Weights of a small transformer language model: learned positions.
Each number is 128 + 24 x the weight over the matrix's rms, rounded and kept within 0 to 255. Layers, rows and columns count from 0. Numbers have three digits each.

# up: layer 7 MLP up, 2560x320, rms 0.0582, rows 1801-1820, columns 0-159
# down: layer 7 MLP down (transposed), 2560x320, rms 0.0426, rows 1801-1820, columns 0-159
up1801:165117100101110148138100130133092150136090116128095132114145117094138120120144147122149143145127121129126119160137116099074152130138130129147111133133141121130150123133134105101145096111140115111101161119133154101126104117118116123130151120139158132142105106112151129104139143109143122094095144147140158084134097131139132142143130144115106119142141135103107110133142133149152105144120144137176106125153139140147108144140135101124134128139133126121125129125121103119114137091134137
down1801:150085128087118146160119121147111129129099124140077129105144102088114129118128171134137177136151124168118115153150128118100161141127135150149103146146135150119157125144137111142132128132162157113133158110137156154135112125163102127125141138150170148152123103112147120129121148137120106128128175178148145088122130125167121142163105141134153129145130158101107092129133126172160107148141118154146105114168139137161091161147142078108149139125138142132139118127139135087122138129141158
up1802:111122106135109112140131124125117123111113119133093134138136128117138142146097152124161113140132133140131095138121139129108145133157137124119146118161123137138130113131127111112126119154134135121117181156134120135135109130140127147131139138110138139156119134127121118147136127122136131132124135150141135132141144128130134137126093127108122141140113170109138135136143133138134138161140127143116125093135120129150112131142132109120160134145126143144151130121115120093121120134133117
down1802:145128129113133130123124136131135113138120132131143128119134123138128121136146129129113139125129136130141137138132119118141131128138135124136128136130136129113124141123123130138141124123126095119137108134132115084136133124087130114145128118129132126114131126136133119128118117123125122132129122108118124115112127140118130132130137132130120131119139124138115123115122134129135123107117134121137120135126116120124131120123118139114115133118116115127128130133131151147131136128121124
up1803:174106134127091167125108117147107136133114105132094107081124124112131107111132151108125140130159103144116160124138125131124149126126130142122109138112148125157119155128151143102141120145161109096138174108139125096118124124103095126126102118116172132145096121118129141120132113117142128126110133148145131073145113112114180135132111124146112137158112166110107114136118142158160120132130159155158107110145132143142111131136160112110150128129139144121142138153125135136119140114142157
down1803:185119128088108143152102124143079152142105093146086119106109130102102125117141186125149154135135101129135095136122152126097144111129146169114111131140163133175128126129158114090143083151166156110097208099132140156123080110126129145112102137130156148152112110102140105118096120091138125144115120160158141062126124110145169136136132135135135117167114140104098097144089131143150108144167135156168113086148140158137105157146159092108159137106109130144110138101136105118118153126130158
up1804:150154167071137124110122120138101137165123135136142145169154098156118161060098109075172122162130176107127126157099138159090121100060177149140115164072146111116102116180140070123132077128123106103105092105098160101113085152101111162095137138138182140133111106052155128128142086126143163146129157183143098119071130137137096141177121138099101122098080118138142119160127095158151160136108139121137132106158139127134152163105101115104147202130131105100095137109068063094163089144123134
down1804:128089130127085139135128084131078090140144155104110165129146131138111115072129130143151157187104117118133125165113179163143121121130112183124095093127141156160122118154121143124151112125128152191060173101148164150120201099131128123179063082113118131127113159114172119084117134155145139130092110100112100098087206117112140186149146111103157035150118099100126113104132157188167141149123127139127090118132114159102141118112127145142097144111120102166174113157139104097163180131153103
up1805:156105137128098139148100091167078139103103113168131154127118127131095111126130135166155142115132118187112133123136120150168149144148130147139097118100125158094112130121148120127113158120158101123119117101125133107141141125099088143131126102116136091154130108098109152123147121098157092154089141162127138097109106129113131112121135159181116109155132121116076092133103130117152099138104130148128131114168131123153123144139166127094151152105138102122139144151111104133095144118139147
down1805:161125105102107122183108099143058179119098109167125132138161115125110128147123141139152174161137099125143089101174149119138150071146148144168118107141167158092131141156133122126129109142140082118126110119129161133120087140113126166113139152151149105146130092114131093114105137152117083125100120170134147071122118097149120148151126163142103095140115110081075087145079131108154133124100112151148144076145128151099105142139145122095120154112159123112155176136127107146140146099143180
up1806:129142088136070160170097132161068100164128126159166107107106136134136108168078083097102146139149164144112133118172085153111187113109115141132128122143147079176106132162153132143118147136126105107150131163127121106132104151120132137071167133199123155082138114061184166124092062036139135150091079113090146126077127133139126184117146154131118138150083127142116128153149142125177121138182125139134138133139157097126126151139141138125138166056094089067118179130096140099123124141103149
down1806:096127116175117145092084102139113076103116119174139092112067135168106133127099144145094138126155097145105124136139079157098145127153141109149137123173132190125084135171144101138132130114090104150158103141131125125082125116126096187071107105110158129100097088152150077126104110076119174119177147104155096160086076143143130131109157143090143091124118183158126179141134089117149171158104101100186106128102199139113141142127087103162109150152071099131101150111088127104169163106088122
up1807:123104086141078113112117103122104107132127102131080116079113095163137104119125139101105133147099125163109078130114143105114111125127106154094123151161152099161084132141144124119146107114145108135116133157140122106098104143083110150150143113121128114143096131119128153136119099145104158082139107153168197103124103126102156138118101109132067114168081145076114120121136157154158146144160130115106086131136099127146101105091121132118146115145157137145099166119139155170130126110127169
down1807:121089114146129107145100114149154117128142117114113154136159142161112139124136142153146115135090085148109106137132126122108133131116135121142143121084161118132129197141093112156110106095141136173097111111135132152131136146158185119150133133106111140129110099150103140152161136116124107089148177115132135120125133143129122115138123121147142119125099134099089129111152101116094101122139150119095147146153131132161154142146130089148075134140143131120142136154149152125135130136148156
up1808:151131131153174141137151080150134114183127103135152121146126149148126135198127098115062100152161176111102149156128096148123145124109132106168169144140115082118142125145145137132171153091127113142139122182093121107167149138092148122122112099184157105135134091097144142077144110119138158102106169185152146145085158081144093118125099174107096060173159119120131110163097085126144114127161164131124132088184122093171106154153156104153103142105160069094191119098043107047147126113122169
down1808:160150096102101148107122157083159167116147160092065128107174137152146136142132152149170149149167172149123116111113123100111115109122154106123161115129161151135155113153122119125145136112112107131140162120141194092114149118120149109182173080119154168163132108117131135120083130071096156095104141111149176159086173115142115171128116136103134091148115113079103095167123162114134148137112104137146096090148126126080146148134137137152154129153150110118173088123133096078119115109112108
up1809:145112135149117112126085141143122134117087060176089115098089140092177086175137154050116151106115101120168174137096116161096153118102148129130145182121175073144163120145142168068169102168138136141157138126149123124129146155116118146095131162157192112131100089118138105085104141159150128084136120116165132138110116123154150123158104145131103111156091132082124123162134121109142154164124154101180094137110146151100138130112153150118110151142134167095086134086173158102174164122134128
down1809:105120171103154125134157117131110102113130170087126146083185122115115176099186117128113088091101126175106128098103119172111115116141130132164086059133124152134110131133146151155127147103128095101116089133161131119131166106098089157142110065128111124090097147099169156133132137119118137143127122127141114133155138134139088126155078135114143128118132108133153119131100103139135109102107105092137162111149145082154140101093113124119108103125109119125137107156162131144088168134146159
up1810:135124095153099138095114128109122173128108124121095078161105132163121144101129098133101125096210149159136170110138086153130135086121140148150135128170190151136069153152148077124136168120142128057181104123082144119081115134123095100150134110138140125137117126115141126144125107111166136172129105106135143126131146101141117165135149084121121136092161129126074121118150142123136127168156152185146156100112099134108095133127113125122160114123122092105102099129117110129135142120130102
down1810:114138143134130112137125112134144084168139140165150093145121106103142150121139169118112153143117083081111152147101183162089104127142138123164116139120069139192155088112113123130093115094142118136127130113192113103134159097101127162091152166120127148109114144087175117100093163131145130086124120145095112105128128185092123082098125124122131132170081140123185123106093133149077134165114130082090104103123106172154141138144134088121093097156165161121125119117112114116119115116133161
up1811:161100143123099114143122125166116109118079117124154143127111146149104112133152143108166114130148119113131111127108112117148154177148147135161090184121130130153120133120143139104087145139179095084117108067138143090112089104108107156086128128143174170152094085113116106132134105132132126130133148133119142115122121132142151144143126119152107139115126121109121093148122079170188142130124156154137119097172118162162090171105136112109183131145124113111098144122114106113118088112134113
down1811:176078088145139133151127121126130152100105085173133090136159147141131139150071130165148148122144102145172061117085111075096138112166150159129110173090119137081111107126164139125115144165146109086136175124165089119146146159122116103150153141122151127148105064104104077154147147171160152131083135126127105127124135138134076097163141149131118149112138086070094097168086109105134126138120087186141144111130164154087110165127113112135148123102128164148104182156125122131141123146147173
up1812:137154081087160155095146129106121137097153142131121151155166155074130122094134093155144134140143134130176141146165125086112127092120122101144157138085129070099130180148146141158186127122151121136085149056142215115126163078114148103133161091107101140130109111131173099152100149106121136057114170119113133123157123135123134127123089132121117176152136120134161100107131111122132166141127126112136091139151126109089115158085144128062098137098075147112125141084147089109088106126084122
down1812:144099144235149091093108115123166137150167157155141120098162169091126124125131121119131122093158129084137126151094161148126126136102108146110165110098079111103140110157153148105123101104153110133150117138122114124150142155108061116071093128151131116146134138112139139125145080158141116177076111105122105147136156143101159149146132103130123143108171091161123110117136110147137051141127145104126137147092123161121153112134141128144130124157067132091080131114127153155152146139149142
up1813:131111116098132147127129125142122138125121126108100114123152131101120123138111148131150141131142125148118128138110113129123143153132152134149115136141119144119141140142130116128140130129117136117126162114150132136137120128141131134124145133112152147146127124121132124126140138120141116120120136150126119114115120120137123117134132132120139130121144128126127122121124122134126114165145140132131131102151115139132104145143123103121129120143116143133123125128160142118122136123142128
down1813:130133124140128128126130129123128126135136132122139132131126131134129120123127123120122131120117128138138129132127117122129122125132123128119122129132128126122114122126126135125125131119131104140142130141128136113127130124104126130133133123131118122131137137115132118128132136116123142129134130123125133127124126126120138126132132126138136130132116125122121124132133127126134129127119126133133125140116136125138134129116137145125128125129128108120127125134117121135125123126118127
up1814:153140110102145143137102139162141121120119092137145092130118154121146122125116126117131166120133123100135149158151132115099131099109127163120164176142140126129102128120135125102155096128132135147117150117123158125143152107139108115116119151163131098150134098105144115106151136112133141113137149160136174107159126123131146155167130109124142135125141150118073125115113137115138092134107113145200127127159123137143115144126096114140123135111145158135134114114119132115133129091142150
down1814:140135146157131118138113133134125134121118132136154122116123140126140126125128107124128119120126102126139137127123120142153118133125116116116139139119131145122117120160134158118124101115104109130133118149135121073130150106115133132109123118123116130106137122130142128125125128116112154092129148112119124125126116137111107132142111130116149136126129127101123119128122136135139125119124115097107125137090129128099116120137126163129112113133111100113122112130157133146124130124141135
up1815:134125059154145184140106116154135118066113088127053128156127138130164082110143164113130166116171110134125160114103116131104105117108129187122159128181147106099169123140131145139151132107116108121183125105082134098101111135094127095152134129156197115142153119091152136165074164110115061132138134153151188085161122176174135165176147147151119113099172172086104134137107155147132120200101124129142029143117151088155142104116117108159100126092113110066095097102110152151132194117150161
down1815:106135149137142132111116161062154117103099074076133106099158109073118157146158129141108114103153145118144128172139125080128079132174106158096104163148124184141166148137180091130129088145093101174134108121177147119129141152120098163127111145074136112142138200121124123093132134112139129124165174135177105126145126110152119138125113108118152144149100181138113136127078136129122116145142141141089106176140140113154081127117077136176157103186104090143119118135172135154123141117158139
up1816:147092136118153123141144081128133119169137117089137134152179136109116100104117114156171131136106154117133136066168140112124119142176109150165143156114158181166130064094133122125174151171165095124149149100125170118197123126124119092149086159162126172124139114155106088098132100094123135063123117184088171089128159129125095158105147117177100063163167133058133116145077133128137126140122120105131133121140128110118147144159157123133150152111161129136187128110101116112154123110151131
down1816:130124092158076158051109146105123138151147098114140158135141143154128083066180159118168113130099209129151173117062115153142100153167141098154136092062116149159119094119150097134125113157189106160081128126116139117143128129130120130140179142130098114154178102130147113154149125100119162114179110138152128170111153115176138171135119110110129175096124153114150157160126096095096119177118149113111128110145101092130121102131173169135090122195094107168117108135121151163141112105180133
up1817:120096158193122171159130096150123142123109130166096162141109118096123109101198138178145147112198172138104148125168101131151095140085153130113084131172125139072136122150165105114101125107127114109114100145088127111122120108115130174127157129155154132088135112165141112097114150090142053141129158099138133108133080154161088092110142194128129120174155131124074130155113120104168150118149135127121115114114162137107100150146146115129122158108138043079178112140118125135140110110170114
down1817:098116168146124126143111147120169121087109133119128138155111167085119146108127125129129095143143127117131148149161114103091127178136131127083134207107116150106142149146106158149104093143168069147148123090133107112129112148077144176113083129120127092122102149175178144177144194112150119116113133114123083116122132131189057103138093113126113118116146139169162167175105112150160108168126105125145152130112156123107139119121130129142133066121134082102154134180141112071100137098131081
up1818:164145169112189103127135140111142133087075110121164146127140166144142093131126149124152162124096095127139141168157181127128130061112170145112160198132146137087125078151109119095112096069124116136140072156097094115104110107105099160166136194100183081166151080135119117138074123115152103186126138143195128132092113140119150071124115110175122120122152134088098135138112105108143128121146089139111120138119111206139141121092098129132124099159099135073136137100124113199066192140123139
down1818:133137078095116062062102116124138096152121091137156107140176108079120143138071100065147144076076195157167143091169141138089101065116145119085184127128158132147114136203116170094125125077134152081155119149081119116127160146117127111146113063092158149148152132198122081164133155052163131113126181120138154135161154160089127132166122118157153111140158169136137123117116131147104158116121173156062153115132119174100121118116127122078107171117118122052107137175100059135153138120146109
up1819:174127110102123144154097141153117128109113110117111108123134152136132141130152130136106150125126107125125116135129106126095126124127133159139115170102146074120104133121124126077163110127165066106104145144132120088115146145090116147151130117170152162116107078106136102107125105117131125148142138155177136095124102109140121110147127142120072117136117137103092133144131131113143105148162114142141121133153139140122119125131144133081127130135112134125116158112114126155120139117146132
down1819:119118158100149149165103126114121116127119121110125120106122115114146166160110145113124121115109126126110128135120124133129145140138164127160112125128128123115105103138140106120099118137108103127155130167137130113135132144075118098143176126129144108123116129134128129121120112120124141128130132130158131149153101120138125117085105152162088125139105117131162108147100169132136110153126139079121141151151125119112099153105119136142140137112132133138132119107107149111092091148112130
up1820:143141086162175091182114123148149167141109117100111130147131140094125132131172109126182180159123166131125147104178126104110126152121194117130169140149133117200180076139123107146149104097146093111170135163132136109136102155109133123139132133150146094143133141131152102103133130074143142090081130148096166105128157157158175195170135126111089107156146114112085096156138149098175104139161154145164138075136169175117117138096134113132077166123101093112109100117135092070136133132170135
down1820:127132081173128099142130125166173128163122112137134144108159153132168149121144109193197149093095163109140106104121168118175108152137177105092161084157169113142150108175120135136135112127144113079098166112117128104164114132110107097128137163141098113161070185128184147083133123160116101142067109158145105146111164147131156148125123096076085102129092190130117152124183129163146060131173135117154157132103124137105112117122130107100153149119101106132098114086087164093120082112130144